config = dict(
    num_hidden_layers=13,
    hidden_size=384,
    num_attention_heads=6,
    num_key_value_heads=6,
    head_dim=64,
    intermediate_size=1536,
    vocab_size=16384,
    hidden_act='gelu',
    norm='layernorm',
    norm_place='pre',
    norm_eps=1e-05,
    positions='rope',
    rope_theta=34300.0,
    rope_fraction=0.25,
    qk_norm=False,
    attn_scale=0.125,
    bias='all',
    tie_word_embeddings=False,
    parallel_block=True,
    init='uniform',
    init_std_qkv=0.0354,
    init_std_o=0.00694,
    init_std_up=0.0354,
    init_std_down=0.00347,
    init_out_by_depth=True,
    optimizer='adam_variant',
    learning_rate=0.000738,
    beta1=0.9,
    weight_decay=0.29,
    lr_head=0.00481,
    max_grad_norm=1.0,
    warmup_steps=313,
    schedule='wsd',
    decay_fraction=0.679,
    decay_shape='linear',
    final_lr_fraction=0.0,
    batch_tokens=65536,
    max_seq_len=2048,
    doc_mask=False,
    train_tokens=408900000,
    max_steps=6240,
    dataset='wikipedia_en',
)
Each number is 200 + 40 x the weight over its row's rms, rounded and kept within 0 to 999. Layers, rows and columns count from 0. The size before them is the row's rms in percent of the matrix's.

# layer 4 MLP down, 384x1536, rms 0.034, rows 207-240, columns 192-287
126,193,258,232,245,189,186,256,225,175,214,204,216,189,220,168,245,171,188,167,230,257,260,191,233,199,221,161,213,227,219,276,223,212,150,242,189,185,236,212,230,207,196,245,265,191,304,158,269,282,154,167,224,198,157,215,174,215,199,170,248,209,216,202,228,235,235,244,244,252,217,194,161,247,241,181,229,222,223,227,233,246,207,175,235,224,192,224,233,228,218,212,186,215,278,219,185
096,187,202,131,226,79,182,155,244,166,240,190,222,212,131,297,221,240,67,267,234,202,178,180,215,189,166,219,189,120,226,116,188,225,179,210,157,196,221,153,213,113,185,236,70,244,134,217,209,164,158,202,213,190,144,151,219,214,159,244,252,265,208,161,206,267,226,190,261,190,232,228,175,215,179,226,220,96,123,253,188,229,201,207,197,186,218,208,156,201,262,187,212,225,173,262,233
095,203,229,204,102,192,187,198,148,150,242,249,169,171,211,200,163,176,204,184,234,193,212,227,263,198,182,207,163,177,252,208,208,206,183,218,232,199,213,240,139,244,224,203,156,181,163,206,261,181,180,181,171,230,117,203,157,271,290,238,158,266,297,234,217,222,191,152,198,225,231,157,250,164,165,201,141,261,180,209,183,237,204,210,215,210,229,205,163,215,155,157,131,181,170,259,284
101,199,203,195,182,117,144,145,162,232,169,155,234,236,180,121,189,215,170,215,136,128,140,218,168,286,216,163,164,278,214,220,253,238,136,175,170,241,137,155,210,213,247,241,235,219,125,139,205,208,221,229,196,207,218,166,200,219,116,248,174,231,189,276,201,220,155,204,196,191,172,186,228,175,116,161,238,198,228,190,179,260,179,238,167,152,206,196,187,230,191,192,175,212,194,183,172
098,140,169,178,161,243,169,277,274,206,206,172,260,238,165,228,127,145,129,144,241,161,189,206,175,217,193,122,190,198,218,181,230,205,227,206,247,171,219,133,184,232,247,164,183,182,146,153,171,145,183,178,210,135,180,170,253,224,159,199,180,215,178,175,200,251,140,130,227,188,202,187,172,185,198,247,195,226,225,256,136,198,208,118,254,148,122,243,254,167,213,221,166,170,160,250,130
101,181,166,170,241,217,221,231,198,171,167,274,126,188,146,272,219,174,189,222,181,219,243,186,121,223,212,199,224,150,182,137,227,194,198,195,128,145,129,251,220,219,200,166,228,208,235,230,170,172,155,172,242,184,219,234,217,146,245,156,203,164,216,138,211,232,207,156,179,216,196,204,230,192,204,180,156,212,202,161,188,153,153,203,296,184,207,171,180,130,225,185,226,193,256,234,206
103,167,316,215,185,185,161,200,237,175,224,229,265,183,182,194,175,199,226,164,235,370,244,207,223,186,193,112,239,194,160,161,216,197,185,240,197,118,224,192,195,203,186,157,168,182,171,202,164,190,191,218,180,161,138,169,232,181,275,239,262,193,163,166,207,224,224,164,217,226,184,273,177,252,156,139,199,193,143,188,260,220,179,225,187,146,268,226,236,187,169,213,181,216,196,188,217
102,182,249,124,220,159,177,226,212,211,228,230,169,191,230,189,155,219,173,204,242,139,231,239,208,206,231,194,251,175,211,182,195,222,124,224,230,214,185,189,244,201,268,226,172,205,182,180,233,190,151,126,178,204,173,249,196,229,234,232,192,217,237,241,206,271,233,236,127,257,254,130,150,268,127,190,140,169,204,232,241,205,259,140,195,186,154,175,183,173,216,208,251,174,194,286,174
099,175,180,215,158,227,234,178,209,294,136,156,200,133,194,201,225,138,261,196,161,149,115,287,232,135,145,134,196,176,222,191,213,178,229,165,277,248,220,154,199,174,225,184,154,286,122,228,192,230,160,223,241,197,234,143,323,262,243,259,210,215,104,259,181,151,180,195,218,172,166,197,279,167,214,108,158,242,201,223,188,248,214,195,221,154,259,268,208,207,228,167,154,207,253,110,251
111,225,228,256,126,267,198,243,205,264,172,187,164,209,164,218,252,207,205,144,158,105,81,207,199,185,153,164,229,146,149,214,158,170,207,239,153,178,232,182,193,261,207,242,117,214,176,170,203,210,230,260,195,133,249,208,192,176,173,206,152,167,232,145,192,117,164,179,203,213,189,171,198,238,185,226,152,208,272,171,204,219,217,233,123,158,202,181,255,201,251,235,296,192,140,246,218
095,185,213,169,227,240,188,251,250,292,240,177,207,182,225,207,225,198,184,238,174,208,128,212,237,256,168,188,235,233,241,229,194,246,229,188,245,175,235,145,227,223,208,223,173,238,209,287,134,224,175,312,215,156,165,214,253,106,154,233,261,122,179,203,184,140,184,157,215,231,193,247,203,250,186,248,189,219,135,177,175,211,186,204,217,193,186,175,216,194,218,181,281,229,207,135,232
098,229,178,240,222,207,162,157,142,232,157,246,293,251,240,268,215,201,197,250,187,239,215,149,234,265,201,252,194,119,173,310,95,149,162,254,236,185,138,220,221,188,189,53,143,225,143,163,200,82,240,202,192,236,245,170,140,164,195,143,170,248,230,143,195,202,192,313,197,279,144,218,216,219,147,228,176,224,224,152,205,138,234,225,265,262,248,264,193,214,244,187,222,188,206,149,236
102,167,182,226,158,243,196,178,216,176,83,171,270,171,226,206,137,304,132,162,254,248,144,215,187,206,234,176,232,233,279,223,186,180,110,221,187,179,242,228,82,216,192,212,217,211,227,256,172,194,186,260,159,155,214,249,170,192,240,209,254,190,229,190,239,182,138,208,146,230,171,227,217,258,227,179,139,204,212,159,228,201,178,154,157,181,215,184,172,186,171,206,164,241,235,264,275
098,252,154,205,176,226,238,185,132,141,132,164,191,156,171,249,225,200,161,125,156,203,191,243,306,193,267,214,154,142,240,206,257,208,233,197,247,170,131,192,280,174,240,205,110,242,251,176,268,174,240,197,188,168,170,185,271,180,199,214,127,207,241,196,212,129,196,167,227,210,174,172,224,201,150,185,200,224,132,250,207,196,226,227,190,290,194,215,155,203,219,159,249,234,228,133,201
100,243,196,220,238,153,181,223,199,237,220,171,192,224,144,177,260,231,200,203,219,163,202,193,216,145,190,216,183,229,205,223,213,183,259,218,220,189,195,177,222,289,162,241,222,144,247,155,225,189,190,271,179,213,278,256,183,163,280,196,127,168,242,228,213,135,218,239,197,308,233,193,280,237,126,215,198,180,270,184,209,263,210,256,133,225,159,186,211,130,254,232,131,239,142,141,162
104,186,211,221,188,237,161,221,108,153,187,158,165,203,138,203,238,182,193,252,198,233,205,239,219,142,207,184,170,215,255,225,158,215,205,198,181,209,133,223,146,206,190,158,269,239,142,235,230,199,218,176,227,166,223,158,178,201,241,153,224,213,198,187,195,213,192,232,261,250,188,128,282,175,179,191,219,181,130,186,203,156,222,238,243,205,158,159,215,239,215,184,218,161,196,223,169
098,151,236,127,215,141,211,204,264,199,163,217,240,220,157,166,222,129,187,230,196,183,287,226,161,279,262,235,154,182,193,192,163,215,243,217,188,220,128,171,186,179,240,218,221,186,236,206,129,175,248,163,225,238,249,193,113,125,150,217,205,213,146,131,177,198,238,155,262,160,197,221,315,232,214,126,194,202,204,193,125,214,187,137,231,127,201,257,271,158,212,165,151,224,200,218,180
099,243,227,184,152,180,242,215,164,188,215,175,174,213,263,174,242,240,217,230,237,253,179,201,241,164,216,226,176,255,256,259,179,172,176,139,146,135,208,203,202,189,185,213,247,196,233,203,141,187,198,153,195,156,212,177,176,276,213,233,199,220,313,247,176,219,212,173,194,221,298,255,230,185,287,193,146,163,170,215,138,206,231,264,221,266,205,187,208,182,186,187,197,214,142,267,180
099,151,230,131,205,220,165,165,206,203,160,199,225,255,157,233,196,196,218,232,206,202,297,233,147,208,136,170,290,148,159,241,190,309,192,202,157,228,243,180,205,220,254,233,195,209,234,187,215,266,294,129,198,212,201,160,80,181,187,233,189,192,238,142,171,213,156,183,144,168,140,210,201,189,245,235,207,181,172,209,224,173,267,128,257,114,245,242,228,192,226,163,181,121,165,236,243
097,161,222,169,194,206,151,212,228,151,218,236,178,217,174,238,121,296,223,265,166,264,204,215,160,187,198,219,206,161,132,127,191,232,259,247,173,188,237,186,200,187,146,195,154,240,213,170,165,218,181,171,178,218,211,243,242,100,249,151,221,169,230,153,239,247,198,195,152,191,235,173,152,223,137,199,211,135,164,267,239,74,184,158,228,167,177,225,199,183,142,139,184,168,89,145,203
101,227,212,175,234,211,176,171,238,228,201,164,186,134,214,99,267,161,195,104,187,182,176,192,260,225,212,188,203,209,206,253,242,276,174,196,175,209,169,205,159,165,194,145,275,189,201,188,225,131,204,194,285,52,203,199,163,272,282,212,261,303,234,261,226,252,168,259,248,196,176,161,240,184,153,172,231,188,199,258,233,233,193,284,250,226,173,215,168,222,157,214,212,219,115,239,178
092,224,237,229,259,279,203,177,202,183,143,195,231,153,247,167,178,259,225,156,250,244,167,252,192,200,244,137,231,244,169,208,216,193,301,156,144,308,135,228,135,213,225,196,236,194,170,210,196,187,272,173,223,159,169,215,194,258,292,180,224,159,248,188,243,169,199,197,164,185,246,180,178,229,174,224,233,89,164,234,217,211,208,229,234,213,273,181,137,146,232,211,216,148,272,197,213
098,188,154,172,157,158,165,237,189,174,188,197,163,178,191,195,228,210,198,198,119,136,257,206,300,200,199,207,170,230,216,286,223,283,181,216,202,153,282,105,196,227,167,158,208,228,170,172,229,137,187,267,215,161,211,250,253,181,160,149,186,265,195,220,245,198,221,154,238,216,186,217,201,149,180,229,147,218,177,203,201,226,191,206,189,227,145,187,287,136,200,191,195,225,183,162,135
097,219,290,216,241,214,189,183,241,201,178,237,120,260,97,242,205,205,288,198,144,237,174,233,180,202,221,271,201,173,171,228,153,228,292,215,233,190,147,175,279,240,190,177,169,215,181,217,240,183,175,198,221,149,187,249,181,244,212,217,104,213,280,235,209,257,245,244,162,208,92,216,245,116,183,156,205,152,194,226,206,187,258,192,285,244,184,226,247,215,194,234,214,215,250,181,190
098,212,221,199,178,162,195,205,192,236,181,195,170,247,193,186,188,208,276,220,274,259,157,250,215,246,226,218,210,170,213,213,253,219,231,99,215,169,258,240,272,212,198,212,211,207,152,236,232,115,233,207,142,172,141,177,159,277,246,161,153,237,53,238,138,193,183,171,244,315,150,178,159,252,238,162,146,220,241,212,211,227,219,192,137,244,229,227,162,275,231,210,174,218,127,196,265
101,252,234,169,237,202,111,202,190,140,225,185,188,171,202,158,171,214,198,117,166,132,167,210,167,187,261,253,190,121,192,208,233,218,177,221,260,166,236,225,211,166,251,195,128,115,247,285,219,303,271,259,128,157,124,176,263,207,173,195,99,144,228,260,203,230,204,207,261,321,232,177,203,150,193,202,207,201,168,207,186,237,173,256,145,195,245,148,167,155,193,263,200,208,238,186,128
096,168,246,225,207,254,175,301,197,143,235,144,250,209,206,206,170,227,230,201,227,253,162,171,213,225,242,229,164,268,222,162,135,205,203,134,183,180,153,213,165,195,225,185,233,212,162,185,246,249,225,208,211,158,199,246,221,201,160,285,297,173,223,292,163,195,255,241,193,162,171,184,195,194,218,220,162,168,147,185,198,192,234,190,200,241,206,242,250,196,184,152,175,182,200,165,209
102,213,177,188,176,218,208,217,214,266,166,237,202,235,164,186,142,222,137,145,227,161,190,184,173,208,228,211,192,237,211,207,181,195,185,159,238,256,191,219,198,233,227,216,195,177,199,187,188,216,206,221,195,184,227,203,212,247,193,204,204,278,208,273,198,224,149,178,227,160,167,197,218,155,212,222,186,253,219,191,181,198,135,245,207,137,186,132,212,200,213,250,174,229,175,160,141
100,209,204,149,178,200,209,159,138,162,272,200,122,165,182,200,220,186,261,160,164,210,201,185,146,187,175,238,210,127,165,195,215,232,194,118,228,221,245,139,211,168,206,199,93,147,215,203,167,289,258,200,148,227,148,187,272,242,160,152,166,193,222,180,172,190,192,169,216,189,176,181,100,195,226,173,142,155,216,217,230,170,192,214,196,253,220,203,206,276,194,225,210,217,238,216,279
096,166,221,207,188,112,135,221,183,215,217,238,233,103,243,225,185,172,133,209,226,288,172,249,178,207,156,191,259,178,225,176,278,225,81,164,211,106,164,183,170,217,189,123,223,201,155,200,232,156,188,229,188,278,232,167,211,245,170,178,268,178,195,166,97,254,147,267,208,260,244,103,195,213,145,219,222,242,166,256,138,186,211,261,203,163,189,284,249,203,202,162,147,246,195,186,145
095,201,204,198,226,186,270,274,184,242,174,202,213,207,217,215,183,225,232,177,185,177,184,233,257,219,151,195,236,205,228,154,199,189,303,165,247,170,195,187,192,183,225,224,191,175,197,217,242,133,165,178,222,144,176,230,170,252,157,152,238,238,159,187,137,161,166,161,248,236,259,127,225,226,200,234,200,177,188,153,157,241,258,265,240,245,230,224,223,219,223,188,185,191,208,194,265
094,192,175,141,190,228,226,166,185,153,203,179,164,209,179,267,224,144,180,217,143,232,141,187,182,233,143,197,205,141,150,211,244,172,144,219,258,190,212,148,200,172,171,219,148,203,147,268,204,268,213,243,186,188,220,196,223,221,169,194,233,220,176,185,253,142,196,236,157,194,210,207,237,231,210,151,220,162,246,167,311,190,214,252,174,214,245,292,240,173,243,174,203,175,199,168,251
099,246,271,178,195,201,265,230,175,209,191,228,282,201,183,249,189,130,278,205,147,146,152,242,265,202,247,231,198,195,206,227,192,208,251,172,225,167,196,157,213,255,224,264,214,246,172,121,202,219,224,212,181,260,141,143,248,184,190,212,170,225,133,186,278,165,297,207,265,137,139,216,157,156,217,207,207,244,177,127,169,215,217,201,168,308,201,230,218,196,225,272,241,192,170,179,206
098,161,278,190,237,183,212,188,224,204,199,179,162,183,176,232,188,184,167,208,285,112,257,145,240,183,146,160,204,259,257,148,187,172,224,210,143,234,207,205,189,254,198,214,207,189,264,308,222,185,228,187,186,135,93,204,165,165,278,163,257,237,175,195,212,227,211,238,183,238,194,162,249,222,200,229,220,197,244,248,190,216,214,222,209,140,253,193,199,101,169,144,190,261,158,208,194